config.yaml
num_hidden_layers: 8
hidden_size: 256
num_attention_heads: 6
num_key_value_heads: 6
head_dim: 32
intermediate_size: 1024
vocab_size: 4096
hidden_act: "gelu"
norm: "layernorm"
norm_place: "pre"
norm_eps: 1e-05
positions: "rope"
rope_theta: 10000.0
rope_fraction: 0.25
qk_norm: true
attn_scale: 0.177
bias: "all"
tie_word_embeddings: false
parallel_block: true
init: "uniform"
init_std_qkv: 0.0435
init_std_o: 0.0
init_std_up: 0.0435
init_std_down: 0.0
optimizer: "ademamix"
learning_rate: 0.000769
beta1: 0.9
weight_decay: 0.31
lr_head: 0.00429
warmup_steps: 301
schedule: "wsd"
decay_fraction: 0.66
decay_shape: "square"
final_lr_fraction: 0.1
batch_tokens: 65536
max_seq_len: 1024
doc_mask: false
train_tokens: 471600000
max_steps: 7197
dataset: "wikipedia_en"
Each number is 128 + 32 x the weight over its row's rms, rounded and kept within 0 to 255. Layers, rows and columns count from 0. The size above them is the row's rms in percent of the matrix's.

# layer 3 MLP down (transposed), 1024x256, rms 0.0926, rows 615-641, columns 128-255
size [ 81 101  95  96  98 105  83  91 100 100 105  84 137 115  94  81  91  89 104 111 102  86 104  80 106  95  89]
[[109 114 125 154 151  77 107 122 128 144 149 177 124 149 127 186 142 125 159 125  94  99 161  87  94 119  80  94 157 128 126 122 140 207 105 137 133 126 119 178 178  86 114 163 176 126 153 123 156 116 100 144 155  87 158 212 130 108 119 141 143  69 182 135 107  99  41  92 104  61 101 180 155 203 115 129 156 114 122 122 121 115 108 174  68 123 142 182 100 158 110  93 154 144  93 135 113 189 152  92 145 105 122 132 156 167 194 137 112 131 102  76 145 112  85 164  93 104 150 100 108  89 151 184 158 119 113 116]
 [ 88 116 162  82 128 119 134 151 140  93 107 121 118 115  85 146 131 104 156 123 180 118 159 134 128 142  96 105 159 152 121 137 140 140 104 179 113 130 113 103 152 142  62 123 140 138 131 155 148 164 149  96 116 199 100 103 142  96 128 128 133 136 106 102 130 129 151 136 152 107 103 143 134 121 139 108 172 128 149 174  95 159 109 158  88 132 115 132  85 126 125 141 128 186 244 133 181 108 123 131 144 186 155 126 121 129 108 141 106 149 118 165 141 145 110 114 151 144  77 101 123 114 113 127 133 152 140  72]
 [139 199 114 113 132  82  89 133 120 125 146  88 109 154 124 144 191 137  88 151  97 143 134 129 188 115  74 136  89  81 157 135  91 157 133  93 119 196 104 113 130 114 190  47 170 121  99 139 111  98 159 184 128 152 192 157 120 130  86 126  65 178 147 119 143  76 118 142 126 140  73 113 141 120  79 140 153 173 149 150 165 122 120  99 139 189  80 154  98 125 157 141 184 105 153  96 151  69 149 124 142 127 165 160 155 167 142 116 125 144  66 180 176 104  66 122 100 113 158 159 118  94 114  88  92 152  90 123]
 [ 97 112  88  69 161 155 189 148 153  69  76  99  82 121  71 161  91 113 163 105 206 143 137 150  97 180 138 110 187 124 124 173 100 169 145 118 126 117 140 146 167 175  88 138 152 121 177 117 135 126 126 130 179  99 110  97 175 158 109 122 195  79 106  83 150  64 101 130  95  97  91 132 118 108 136 129 158 159 142  78 127 134 168 133  99 137  80 127 103  75 105 180 124 187 138 154 112 148  90 117 141 141 134 110 170 107 129 126 183 133 155 110 132 135  97 115 184 158  97 143 151  97  82  69 150 138  86 115]
 [181 157 150 149 113 132 163 182 146 138 116 135 129  99 119 182 113  66 152 100  89 195  91 157  92  97  99 118 144  71 122 171  90 171  96 125 117 155 147 137  96 130  68 113 148 131 118 191 101 128  96 104 133 141 158 114 143 109 129 149 119 105 116 101 147 204 104 139  89  70 219 135  78 103  96 136 106 207 151 147 140 128 129  99 142  87 161 170 187 133  96 110 148 149 116 122  99 126 107 147 120 157 146 120 164 103 126 107 151 169 170 126  87 156 105 118  99 120 130 159 191  82 164 114 128 106 120  58]
 [170 149 159  82 105 148 165 188 102 150 111 133 111  95 124 112 154  70 130 134 144 121 101 153  73 139 122 113  59  95 106 101 154 164 158  96 125  83 120 187  72 132 108  92 116 134 101 120 125 141 134 161 121 113 131 116 120 108 207 171 119 150 126 144  85 148 127 139 176 114 192 170 152 115 140 115  65 181 138 127 127 113 123 127 141 171 110 155 101 107 171 131 145 111 125 111 143 134 133  94 139 157 139 126 125 129 153 150 181 151 137 136 130  93 124 118 142 183 157 107  94 147 133 117 142 141 168 126]
 [134  67 122 104 110 126  82  59  92 119 117 100 132 148 142 109 130 104 128 160 129 172 131 113 124 131 191 109 154 184 101 139 127 170  80 145 188  72  75  85 150 138 124 146 137 133 162 148 157 133 111 117 120 157 162  92  93 127  89  69 113  96 140 144  94  92 113  93 114 182  90 127 114 105 131 200 148 124 155 143 146 130 138 148 146 130  72 162 191 185  90 107 148 111 114 100 121 144  88 150 174 157 158 113  88 123 101 111  94 168 134 127 127 137 124 106 109 151  92 129 144 146  81 135 110 128 166 127]
 [188  89 139 136 147 100 129 121 144 153 116 133 196 113  85 130 115 128  70  86 111  89  86  77 119 147 120 138 147 101 136 161 129 177 104 111  73 146  79 125 149 148 127 163 172 130 112 104 145  81 127 139  73 147 168 122 148  72 115 116 198 122 183 118 168  70  94 123 126  79 182 137 180 121 171 224  72 167 186 140 114 131 114 125 131 102 135 111 106 126 138  99 185 124  89 186 125 179 164  89 146 162 154 136 102 213  78 166 179 184 140 117 133 148 168 114 118 128 111  84 110 133 137 128 121 108 120 128]
 [183 113 136 119 130 104  43 149 122 130 120 141 154 108 137 151 176 168 143 145 154  78  82 103 105 180 101 136 100 181 136  82 133  86 130 228 165  60 136 122 154 166 146  89 224 119 112 146 117 173  66 179 117 148 144 138 102 111 150  42 127 101 111  88 112 111 106 132 150 155 131 126 139 142 168 143 159 132 132 120 151 145 139  97 127  89 139 114 127 163  98 136 162 120 133 156 182  97 132  74  81 128 143 102 142 134 126 100 117 133 136 164 100  97 136 160 138 107 110  76 163 191  91  66 128 118 116 147]
 [170 131 133 132  90 148 179 101 132 181 136  92 164  41 117  89 117 122  93 106  89 146 119 138  96 145 175 124 197 129 147 185 186 138 139 121 123 145 122 160 119  77 159 151 169 112 138  94 158 124 163 143 122 110 150  86 128 123  79 111 106  83 152  90  93 144 141  70 183  91 176  92  99 173 100 137 152 132 187  89 112 153 163 131 121 112 117 140 140 110  93 111 171 121  56  85 165 157  99 160  91 104  65 118 128 108 141  92 162 155 146 168 127 198  95 141 143  56 133 170 155 124  72 108  76  82 131  68]
 [142 139 120 127 161 109 137 130 150  96 120  89 179 101 155 136 136  77 108 145  94 150 120 109 211 107 116 114 115 175 114 150 110  84 156 109 135 135 247 152 138 138 181  79 145 114 152 133 163 122 174 101 161 119  90 116 195 104 143 140 135 200 157 142 133  69 122  84  99  88 151 145 139 129  64 136 141 184 150  82 126 169 147 138 138 151 118 160 125 172 119  89 109  91 112 122 107  89 125  99 134 132  79 125 149 127 184 140  81 130  44 115  72 140  74 191 140 195 115 140 155 140 112 134 134 107 112 158]
 [175 123 136 166 113 204 129 112 154 212 122  79 113  58 128 108 147 143  75 132  64 122 132  89 104 126 129 213  89 147 105 142 117  72 129 133 105 119  83 164  89 179 138 111 170  90 102 147 109 100 155 138 102 178 183  74 110 109 107 184 138 115 146 121 116 115 179 124 144 154  90 161 141 175  74 157 120  88 143 112 123 119 156 152  80 139  79 157 191 161 109  61 139 126 160  65 186  44 176 129 154 129 147 104 163 155 120 187 148 156 147 124  97 173 144 106 138 157 142  85 151 145 118  98 106 133  76 133]
 [127 162 144 131 143 104 146  91  90 137 139 103 102 172  58 110 132 124  69 134 152 117  76 160 115 141 107 135 191 116 129 125 129 157 135 120  99 154 123 133 151 102 159 136 104  96 110 138 151 151 187 122 149 124 126 146  79 147 111 106 137 120 103 175 115  89 182 125 161 180 165 188 160 126 100 198  82  16 101 108 102 127  93 201 126 143 122 114  57 153 195 126  94 152 179  68 118  92  86 166 187 198 161 132  67 108 152  87 121 138 127 146  80 145 130 105 165 122  75  76 105 146 136 127 118 143 114 125]
 [139 129 120 150 172 175  95 125 113 148 103 132 110 151 199 135 126 167 163 171 173 154 153 124  57 126 125 169 170 118 113 101 104 121 128  84 123 126  83 164 107 139 109 149  95 142  64 114 110 133 105 120 138 161 210 141 116  59 130 136 118  80 178 162 121 144 157 120 178 190 119 132 130 183 183 117  93 151 155  95 121 149 150 128 121 144 106 131 123 160  93 130  78 118 118 121 106 124  66 164  82 144 115 107 109 104  92 152 176 113 135  84 126 103 100  99 104 182  85  92 171  74  77  97 140  94 130 104]
 [ 88  66  93 162 108 139 125 130 165 157 103 115 111 142 136 147 132 103 144 142 121 145 159 170 107 108 176  98 113 229 116 197 188  91 163 101 182 147 145  98 100  98 116 118 111 137 145 142 108 147 150 148 150 154  91 121 129 104 128  94  66 183 107  91 133 213 155 192 113 116 130 114 178 161 182 122 132 141 130 109 150  79 136 145 125 106 107 139 119 163 133 152  87 128 125 129 100 142 182 138 112 131 103 194 138 129 119  57 153 136 104  71 130  96 119  70 214 128 126 147 142 165 146  90 118 137 138  64]
 [179 137 154 135 144 155 109  69  82 129 196  82 181 108 117 159 118 110 121  52 118 101 153 109 110 129 112 120 153 142 181 160 139 107 111 143 138  99 172 158 177 175  68 193 147 188  69 151  84 172 119  99 139 173 100 166 174 115  92 143 101  80 106 171 178 123 130 148 140 113 173 114 112 140  57 109 114 130 116 161 110 132 165 169 198  82  63 128 119 216  50 137 176 146 152 166 114 109 121 135  99 121 123 128  97 138 115 149 154  62 126 144 102 121 149 170 105 114 114 127  54 163 141  98 139 150 135 110]
 [134 148 133 145 115  98 118 140 134 173 118 141 165  92 122 111  73 131 133 105 124 106 172 133 124  92 103  68 117  79 118 174  90  85 174  81 171 101 106 165 109 121 110 139 199 164 125 121 106 116 107 161 150 180 111 184 134 114 107  74 108 134 103 127 130 104 120  91 104 113  94 116 174 190 121  87 109 103  59 156 143  57 117 148 132 160 153 118 147 115 146 117 160 127 145 156 139 165  79 110 190  68 116 112 126 142 149 138  98 115 130  98  98 180  90 160 147 111 112 127 125  87 127  83 144  90 217 103]
 [104  93  87 129 157 115 141 170 116 106 221 121 139 216  96  60 154 175  80 105 123  91 148  98  89 173 215 122 120 131 199  89 171 113 116 103 174 164 161 169 143 134 172 115 128  93 151 161  61 155 102 150 106 152  86 109 119 132 111  90 128 145 189 138 108 135 130  95 176 104 147 161  96 151 191 175 168 102 137 146 124 139 124 183 139 135 173 116 156 128 159 158  50 100 124 142 153  25 111 114 157 161 143 139  98 105 107 175 144  78 205 165 167  74  89 136 136 156 140 140 125 146 131  97 115 139 128 166]
 [ 93 140  55 163 133 107 169  76 148  96 149 106 241 175  94 100 149  63 116 160 125 145 129 104 160 125 153  64 112 174  87 152 167  68 134  89 127  95 120 159 141 154 150 116 175 136 114 159 125 107 148 120 154 128 129 100 136 151  87  99 206 119 120 100  79  98 139  92 124 137 149 102 162 139 121 152 156 134 122 165 130 129 174 110 127 126 157 109 122 182  92  91 112 147 162 178 162 148 149 106 126 107 107  72 195 142 177 121  74  92 131 131 203 164 164  58 132 134 113 173 101  41 135 163 133  83 203  81]
 [157 101 195 163 105 130 159 142 125 201 156 154 138  94 113  56 114 125  96 108 157 191 148  96 120 116  80 147 135 162 138 113  88 120 128 186 150 159 112 131 108  84 140 165 176 142 131 125 147 108 130 133 167 135 157 116 152 190 125 141 124 140 219  90 175 138 228 144 125 162  93 126 162 109  91 137 100 114 112 125 130 132 119 136 126 126 139 105 143 152 181  91  89 109 149 135 173 136  85  77 114 105  90 139 136  84  65 128  91  83 140 195 165  96 125 120 138 130  93 151 126  84 104  56  87 178 137 105]
 [123 173 126 112 144 140 111 105 159 134  70 110 113 126 182 126 158 120 133 156 209 164 170  77 119 116 124 104 131 129 145 192 163 117 137 109  86 110 146  53 124 155 131 175 148 198 154  77 122 150 110 110 136 119 181 154 177 143 112 169 106 138 103 103 147 141 137 128 167 137  82 117  90  35 124 138 112  66 119 119 150 108 153 143 138 160 149  94 135 144 138 149 102 152 127  99  64 188 116 141 110 105 117 129 113 145  97 132 143 114  71 117 106 139 151 142 117 129 114 144 153 123 154 105 144 141  82  68]
 [139 140 121 100 160 141 122 181 145 118 148 120 108 111 147  37 129 147  62  48 113 116 130 159 118  55 132 142 121 158 157  97  89 162 149  59 147  64 125  95 152  86  78  87 160 152 114 153 123 106 153 137 159 139  85 174 114 104 118 113 164  62 105 188 129 115  75  63 160 156  77 108 117 138  68 127  98  81 123 105 153 101  69  83 151  92 148 115 163 133 119 132 185 122 146 125 121 117  56 141 191 124 156 148 140 140 195 130 103 124 131 150 128 134 161 164 132 183 140 146  75 145 121 120 114 149 119 177]
 [ 88  96 156 131 106 127 156 142 155 125 118 192 163 143  89  78 148 158 137 162 169 108 116 137 137 107 156 164 139 154 125 173  93 149  82 161 130 134 133 175 136 102 122  50 129  86 121 152 137 171  94 141 155 244 127 217 152  70  86 141 135 145  92 141 145 163 159 167 194 105  69 147 114  89 157  96 123 114 130 137 143 141 143 128 116 106 150 109 152 135 174 131 136 129 110 141 135 170 114 149  80 112  81 169 149 165 127 118 165  80  93 141 149  76 138 135 118 182 132 106 167 169 117 132 145 177 158 176]
 [116 202 108 144 170 121 138 137 128 134 146 171 119 103 164 139 130 172 138 128 104 107 164 147 151 156 170 115  99 127  95 107  45 140 101 145 127 106  62  84 199 138 105  90 139 139  85 159 162 181 140  92  81 144 169 156  81 170 110 176 160 103 191 125  74 202 118 119 120 162 155 109 124 171 143 109 139 159  77  52 151 109  60 127 137 164  97  99 139  81 160 129 152 216 159  91 157 157 148 138  97 160 193 121 120  90 119 173 109 152 148 142 113 158 127  52 124 146 137  85 139 150 127 111 103 167 119 103]
 [128  82 173 161  86  96 133 209 147 107 122 128 131 148 129 196  97 110 115 104  75  95  92 103 151 129 144 119 170 100 131  97 197 123 141 104 117 139 174 145 154 127 113 102 106  97 174  93  46 138  38 159 123 155 160 122 174 119 145 100  83 122 103 128 127 117  80  93 167  42 108 171  97 187 182  77 186 111  61 153 119 123 153 106 159 155 180 110 140 119 123  83  91 160 143 152 195  92 127 156 110 102 115 118 132 130  96  92 121  78 113 161 137 124 116  89 112  97  94 121 116 145  91 190 128 107 138 142]
 [139 105 137 157 148 136 125  99 138 128 142 127 193 182 143 169 146 174  99 163 117  82  57  89 149 139  58  97 147 126 109 168  83  97 139 129 159 127 137 102 142  98 154 127 121 130 147 105 172 133 202 146 175 113  51 117 160 198 119 117 135 134 103 150 124  89 127 129 113 163 168 109 141 145 150 173 153  72 167 114 149 124 118 154 127 122 168 109 133  72  61 117  89 135 140 141 167 146 171 121 137 136 121  91 106 172 117 144 128  72 142 123 165 179 135 148  78  92 154 179  76  89 153 193 156 153 125  81]
 [139 132 224 153 138 165 134 135  98  76 165 155 119 163 111 126 124  58 125 100 155 143 171 148 148  95 118 176  93 166 171 155  91 127 163 104 178 176 125 158 134  90 106 141 101 117 102  85 125 150 131 152 135 124 120 153 154 118 131 117 112  80 106 113 157  92  50 125 134 104 128 170 156 154  86 105 117 126 123 155 125 141 141 121 101 131 173 121 172 117 116 152 113 149 149  95  94 162 154 153 107  67 102  99  83 159 145 107  86 144  85 195  94 181 160 123 168 160 110 175  89  62 170  92 100 130 116 113]]
# layer 3 MLP up, 1024x256, rms 0.0998, rows 616-642, columns 128-255
size [ 88  98  95  96 104  89  93  96 106 106  86 114 107 101  84  94  95 103 107 102  91  99  81  98  93  99 101]
[[177 128  77 127 136 104 120  93 104 148 139 112 172 191 157 143 145 192 100 172  87 103  78 102 161  95 135 129  89 110 181 117 168 130 130  77 138 149 166 138 134  97 210 137 168 115 123 140  89  98  42 191  95  55 161 160 136 165  92 120 148 135 139 151 116  34  88 107  69 158 162 128 104 117  98 187  71 134 143 115 161  56 115 132 150 143 166  98 140 140 132 135  90 109  28 148  95 149 156 165  68 126 127 125 113 125 153 100 157  77 148 105 128 138 125 159 115 132 156 131 140 137 105 121 128  80  99 175]
 [141  82 126 188 132 113  97 158 210 176 128 147 118 137 128  94 148 176 149  87 132 127 127 139  94 172  45  93  97  89 144 166 187 148 126 133 147 130  95 103 115 100 115 121 112 141 171 131  95 159 162 129 118 144 168 182 138 106  96 156  81 157 130 108 177  85  74 119 116 142 123 105 134 144 102 147 124  79  91 147 163 166 112 125 206 109 115 117  95  93 129 135 165 136 129 130 134 121  72 133 159 127 126 166 214 113 137 145 139  85 177  86  94 151  73 127 119 143 143 131 129 104 134 136 147  86 170 130]
 [109  96  80 169 119 129 116 134 114 146  67 156 152 116 137 103 121 171 127 135 102 140 166  29 153 144 139  89 112 182 190 131 174 138 154 124  85 142 152 110 169  72 182 123 105 147 107 178 114 103  85 121 181 109 168 171  91 110 125 112  47 120 100 145 156 113  75 157 135 176 121  53 142  72 180 159 104 120 123 201 163 109 124 157 122  99 204 104 102  88 107 132  78  94 124 143  89 117  92 124 102 152 123 155 153 118 148 105 149 154 115 153 198 127 125 102 134 156  53 135 133 169 142 129 118 109 100  85]
 [152  46 124 162 156 162 125 117 182 146 127 125 145 127 110 139 150 139 103  98 137 131 123  89 151 125 100 141 117 137 101  58 139 161 128 170 157 113 121 117 167 117 162 130 141 108 172 104  87 136 110 138 113 127 109 148 106 121 132 105 154 175 149 147 138 134 144 131 160  90 112 105 158 160  78 110 102  72 153 186 192 150 105 125 135 118 178 114   7 149 189 168 126 141 152 136 161 124 128 122 145  98 113 112 153 129 127 178  95 152 165 153 122 130 138 146 122 113 148 133 104 152 168  94 127 137  91  45]
 [ 95 125  48 168 156 157 139 122 136 155  91  76  71 181 140  83 124 161 136 141 198 159  77 108  97 192  98 193 143 153 195 150 109 164 120 134 114 109 126 133 122 105 105  98 200 105  94 125 136 108  80 152 165 129 150 128 193 136 121 164  87 111 139  92 128 126 133 169 140 140 141  92  60 130 166 130 102 115 138 116 108 121 145 118 150 166 113 127 132 123  95 145 125  79 225 142 112  81 157 166  95 128 120 128 137 169 133 141 125 156  80  89 158 193 135 127 181 150 108 123 191 167 161 131  82 139 105 125]
 [131 146 171  99  86 167 138 152 161 125 111 139 104 153 121 121  74 171 193 121 132  59 113 114 130 127 143 113  63 190 141  53 158 196 139 117 138  96 122 121 102 141 108 111 177  74 108  94 107 159  61 111  78 153 137 152 121 159 160 100 186 148 149 100 108 107 103  66 111 122  90 149 104 143 119 148 122 109 126 110 150 150 133  73 123 134 126 128 165  79 119 105 176  86  76 165 153 134 182 153 135  98 119  81 144 145 153 145 108 120  73  98  98  90 131 104 127  77 118 166 124 109 136 124 116 130  67 157]
 [168 155 175 147 114 159 132 109  97 113  94 147 112 114 128  66 144 105 136 132 194 146 140 105 172 133 173  98 153 109 129  97 156 138  86 149  87  69 126 100 161 133 116 120 108 140  83 161 130 169 179 123 101  89  99  97 114 126 134  94 152 106 134  79 137 123 116 121 164 145 178 105  49 148 153 113 154  73  95 143 120  54 143 150 120 150 125 141 167 143  75 105 103 154 155 129 160 198  69 147 136 136 160 188 131 119  99 145 169  95 162  96  81 126 157  57 162 143 148 108 143 139  83 119 119 132 141  92]
 [111 121 128 111 167 162 129 168 182  91  82 174  68  92  73  97  58 111 153 171 161 114 166 132 155 138  74 184 121 120  87 125 154  82 105 135 112 127 129  86 139 183 132 144 127 157 149 170 160  92 128 136 137  95 122 100 134 112  69 173 160 197 118 101  82 115 166 108 158 136 161 140 152 119 109  76 116  93 128 147 110 136 162  96  80 125  87 194 138  73 100 127 122 139 114  99  94 109 123 120 192 139 190 175 100  88 158  84 108 167 116 119  75  78 147 123 122 167 130 149 139  76 136 184  63 130  84 119]
 [107 159  88 172  31  84 119 193  79 132 123  76 190 132 101 135 174 160  75 101 154 125  51 144 107 137 131 101 121 148 152 107 101  77  85 170 162 138 149 122 102 135 138 174 190  88 112 181 133  97  94 163 123 178 208 146  85 140 108 114 168 178 146  98 114  92 174 152 125 142 149 141  49 120 130 134 137 118  75 123 192 166 125 128 160 149 165 157 145 101 113 147 124 108 129 152 173  97 165  88 144  60  99 102 146 164 134 149 113 169 132 115 167 137 100  95 168 131  86  90 132 124  85 134 104 134 131 132]
 [ 95 113  94 128 116 158  48 154 146 125 175  93 106  47  89 163 126  75 138 139 121 124 125 153 114 159 124 117 100 135  79 113 115 112 104 198 135 154 165 123 145 117 193  87 122 100 113 113 127  92 134  92 109 118 106 150 125 117 119 141 118 145 172 179 159 100 132  99 133 206 111 160 119  79 120 157  80 132 131 101 207 151 138 132 179 136 156 109 112 107 128 123 116 184 113 121 140 149  30  98 160 101 130  82 133 116  68 139 111  36 140 142  75 131 123  73 179 136 123  42 101 161 153  90 102 117 114 123]
 [ 97 121 128 141  89 170 137 132 155 158 100 138 140  59 163 151 146  75 182 133 151 161 100  96 130 116 150 110 126 181 169  74 123 145 131 159 214 124 126 134 124 109 152 128 118  89 131  93 138  98 144 151  68  98 168 148 118  40 116 110  94 141 167 102 135 108 148 138 161 156 123  76 127 181  95 101 104 117 139 119 121 139 210 104 114 109 162 112  42  97  84 146 153 124 127 102 109 140 114 150 112  89 163 110 146  69 116 104 153 143 146  70 137 139 136 128  62 136 130  55 142  69 140 185  94  97  95 110]
 [136 138 117 147 157 157 114 112 127 113 128 155 132 119 163 109 146 101 197 203 135 107 123 134 136 137 104 141  95 119 135 122 110 135 122 112 122 143 125 156 110  86 159  77 119 121 109 212 106 179 179 187 184 177 145 210 209  65  66 187  71 116 159  93 125  95 107  77 158 127  92  98  65  89 111  92 112 122 135 139 143 134  81 106 120 140 120 127  91 137 129 140 145 138 106 148 100  77 119 133 168 133 157 168 147 119 126 164 124 119 118 150 122 124  65  64 133 161 151 100 127  84 159 144 157  95 195 143]
 [102 133 151 140 108 143  57 121 155 108 128  82 147 119 147  47 116 128 137 137  98 114 110 189 126 149 165 143 106 184 175 137 138 123  93  84 128 119  82 151 112 102 164  65  89  87 104 161 115 138 105 109 106 178 140 174 117 123 119  79  40 136 132  69 188 138 111 111 124 146 113 115 143  92 110  89 114 137 144 127 170 159 199 147 135 132 103 118 157 153  61 154 141  90 123  69  61 115 120 121 160 130 137 133 128 152 161 123  81  92 110 158 132 141 123 120 199 234 163 140 140 151 132 156 122  96 120  83]
 [131 137 153 148 152  84 175 130 149 170 145 163  90 146 129 103 143 166 160 142 111  54  84  58 143 137  78 172  97 208 125 113 202 104 131 137 128 126  91 107 140 146  78  80  62 144 152 162 108  98 199 117 118 140 152 118 152 105 102 144  71 141 121 103 161 178 105 123 162  63  73 107 131 121  98 137  96 163 160 173 113 130 166 134 166 180 173 123 129 131 188 208 128 155 147  75 123 142  90 165 201 177 147 121 122 139 129 180 111 135  71 153 142 139  87  93 164 155 113 131 109 104  69 104 168  86  83 144]
 [138 118 117 213  67 139 139 120 122  96  69 163 127  47  74 138 129 109 142 203 120  77 123 137  69 122 122 119  99 137 121 146 111 157 106  97 163 117 132 120  95 100 160 146 107 111 174  99  85  45  94 169 139 129 141 135 116 125 122 113  94 173 139 145 160 125 144 109  95 141 129 204 135 129 184 107 132 130 121  77  94 112 104  86  83 155 190 160 130  73 197 172 127 128 180 129 219 122 136 127 110 135 115  93 130 109 157 113  97 108 120 146 184 127 125 115 133 132 114 153 157 132 111 154 146  74 132 137]
 [180 121 135 137  91 134 112 163 100  78 144 168 116 176 142 163 105 167 156 168  48  98 104 130  43 180 169 186 111 165 148 130 138 155 104  78 120 120 145 102 184  81 100 137 128 112 100 110 152  83  95 141 132 123 110  81 134 166 111 148 126 170 198 117 192 156 168 136 169 101  94 123  97  76 183 134 120 145 160 138 112 112 154 129 186 117 104 135 133 128 145 132 138 120 178 141 207 131 109 116  83 145 124 130 131  93 126 156  97 107 131 153 149  94 138 109 139 142 174  95  82 158 137 135  86 162  94 158]
 [151 119 178 132 172 190 127  95 139 121 109  70  98 116 158 100 126 100  99 139 131  97 112 176 149 155 150 115  95 102 132 172  90 145  93 170 132 108  99 166 152 186 140 142 113 150 114  98 140 140 104 117 102 166 133  94 123  92  91 130 106  85  92  91 121 131 150 167  96 132 136 128 101  46 123 130 127 151  94 147 168 159 144 160 124 128 143 122  73 147  52 104 130 157 166 125 133 127  97 131 167 154 126 122 148 109 110 119 168 195  51 125 157 158 134 134 188 158 123 143 141 119 100 119  75  87 148  78]
 [ 88 136 175 139 109 124 135 135 103 133 113 119 136 122 108 137  82  98 134 136  79  80 108 114  69  79  58 151 118  97 191 131 126 146 156 188 100 143 173 114 168 106  96  63 147 119  66 191 116  82 188 152 178 184 161 130 102 170  55 125 115 120 165 143 131 152 148 110 101 132 116  69 153 119 134 156 108 149 122  71  91 124 122  90  83 133 175  66 109  77 105 163  68 145 100 131 160 138  72 127 131 144 124 145 111 135 184 157 156 104 165 168 108 156 124  97 133 172 127 105 149 100  93  86 131  62 147 113]
 [125 156 116 121  70 143 191 108 155 135  44 121 138 125 129 104  95 136  92 190 169 123 142  31 131  91 119 135 127 120 112 116 130 149  91 152 157 152  90 141  83 150 135  93 118 103 149 107 166 160 149 143 109  95 168 217 157 131 154 118 159 195 172 123 158 119 111 103 148 153 137 132 136 126 143  98  95  98 121 144 151 106 118  93 135 182 158 113 169 122 127  87 132 128 152 103 161  95  83 138  98 115 179 127 105 138 125 174 109  77 141  49 148  96 168 107 128  76 122 133 104 128 125 118 123 139 121  82]
 [175 117 136 145 144 183 137  84 113 131 152 144  63 127  87  78 130 167 150 159 228 145  94 132 137 151  99 123 105 207 133 156 112 117 191  80 132 191  78 121 112 161 175 115 112 120 110 141 110 124 158 167  49 110 156 149 143 155 164  82 173 108 125  83 106  86 118 125 111  30 116 111 115 136 146 118 123 119 132 134 160  90  74 102 161 110 119 115 152 140 128 103  98 112 140 103 140 140  87 146 149 154 156 129 139 116 181 133 110 151 154 111  97 125 140 134 146 124 157  92 126  61 118 111  77 119 103  83]
 [166  65  99 111 122 106  78  74 122 139 112 153 112 157 127 172 123 175 126 155 147 157 130 170 105 161  96  83 135 154 170 111 136 132 144 131 114 162 133  62 125 135 119 161 195 131 128 146 131 130 142 100  67 167  91 159 174  61 147 150  68 132 190 114 122 132 123 110 119  98 109 140  91  87  99 105 123 107 146 168 136 134 145 126 143 103 158 104 140 176 125 180  92 102 133  72 116  44 176 135 143  99  87  58 159  88  90 161  97 115 119 118 131  80  80  83 193 131 178 109 141 125 155 171 147  86 133 165]
 [158 128 146 134 174 121  83 125  93 173  90 113 119  64 148 136 125 126 132 163 147 100 134  78 113 142  82 103 147 227 165 136  89 132 120 138 197 158  48 160 162 127  99  75 114 173  94 203 148  66 138 112 183 220 132 173 134  92 143 157 164 138 129  60 131 124  93 130 186 151 129 177  93 116 105  93 120 119 114  97 107 163 130 155 184 125 184 102 115 183 139 125 134 159  92  92 172 128 148 123 148 121 130 141 201 100 127 130 166 110 158 151  51  75 160 117 127 120 118  83  98 180 139  75 115 100 114 150]
 [ 94 119 179 176  49 155 145 141 168 137 104 125 128  95  88  55 130 157  79 177 128 125 163 103  56  97  96  61  65  76 200 106 193 145 209 188 148 149 108 168 128 155 158 102 139 129 100  79 116 125 137 141 143 102 156 128 124 148 132 105 122 180  96 121 154  92 139 108 165 139  81 142  95 105 119 120  65 126 160 126 202 140 112 162 133  92 137  93 115 154 126 151 132  44 101 170 112 123 114 105  84  93 133  97 132 173  79  65 169 166 120  71 107 102 141 103 154 171 126 100 133  42 125 153 162 100 134 156]
 [132 150 129 137 164 107  93 174 140 167 136  98 119 140  89  84 102 128 100 174 105 161  69 111 158 186  83 190 110 171 164 136 154 116 110 189 147 176  92 152 155  82 130  93 128  82  86 124  90  82 111 115 153  89 170 180 131 135  94 131 117 109  99 108 138 138 118 147 171  94 185  83  93 124 184 142  44 149 145 150 108 164 111 140 166 120 182  91  97 115  69 107 152  58 123 118 164 126 160 115 143 111 110 131 172 151 157  62 116 132 148 140 137 112 141 147  59 213 134 105 111 134 118 160 140 143 130 132]
 [106 147 120 122  87 138 130 102 151 147  98 135  81 126 149 156 145 162 147 126 122  91 171 116  81  61 136  79 114 146 147  54 134 183 148 206 101 145 151 190 170 139 156 141  98 151  96 123 143 132 107 155 186 173 171  85 137  46 113 157 109 164 147 114 136 128 134 137 152 159  98 156 114  46 184 150 101  74 150 126 174  57 185 130 116 146 142 131 116 152  96  52 126  53 137 143 133 138  74 162 162 151 171 107 156 165 126 172 131 106 135 186 109  90  33  72 132 196 122 126  97  94 151 113 107  88 105 152]
 [137 144 108 125  83 143 125 133 122 115 140 104 153 123 160 165 107 111 133 132 149 101  98  87  93 115 128 150 128 147 176 168 114 120  94 101 131 122 107 161 123 135 126 102 207 128  94 181 119 148  78 145 132 117 154 126 102  95 139 174  63 147 133  83 152 105 106 114 192 151 150 108  66 115  80 114  93 158 113 173 131 214 122 188 194 122 108 130  96 117  87 139 143 101 135 103 120 137 123 122 102 142 193  80 133 114  85 123 118 141 167 120  99 139  87 144 106 134  95  77 153 214 110 137  61 132 126 131]
 [126 130  86 167 122 117 149 154 109 118 159 116 143 197 157 114  85 131 119 112  97  82  86 138 125 144 161 113 134 145 150 153 169 137 164 127 191 181 190 180 135 151  63 151 182 107 117 190  66 137 131 169 106 129 127 153 155 116 122  71  67 151 148  72 140  72 135 106 122 123 149  37 126  97 173 199 133 109 145 100 145 216 156 129 129 160 165  97 169  89 136 124 140 172 140 101 124 168 101 172 126  98 116  90 183 139 194 152 147  95 106 169 152  73 104 111 121 148 154 157 153 136  80  62 184 110 146 110]]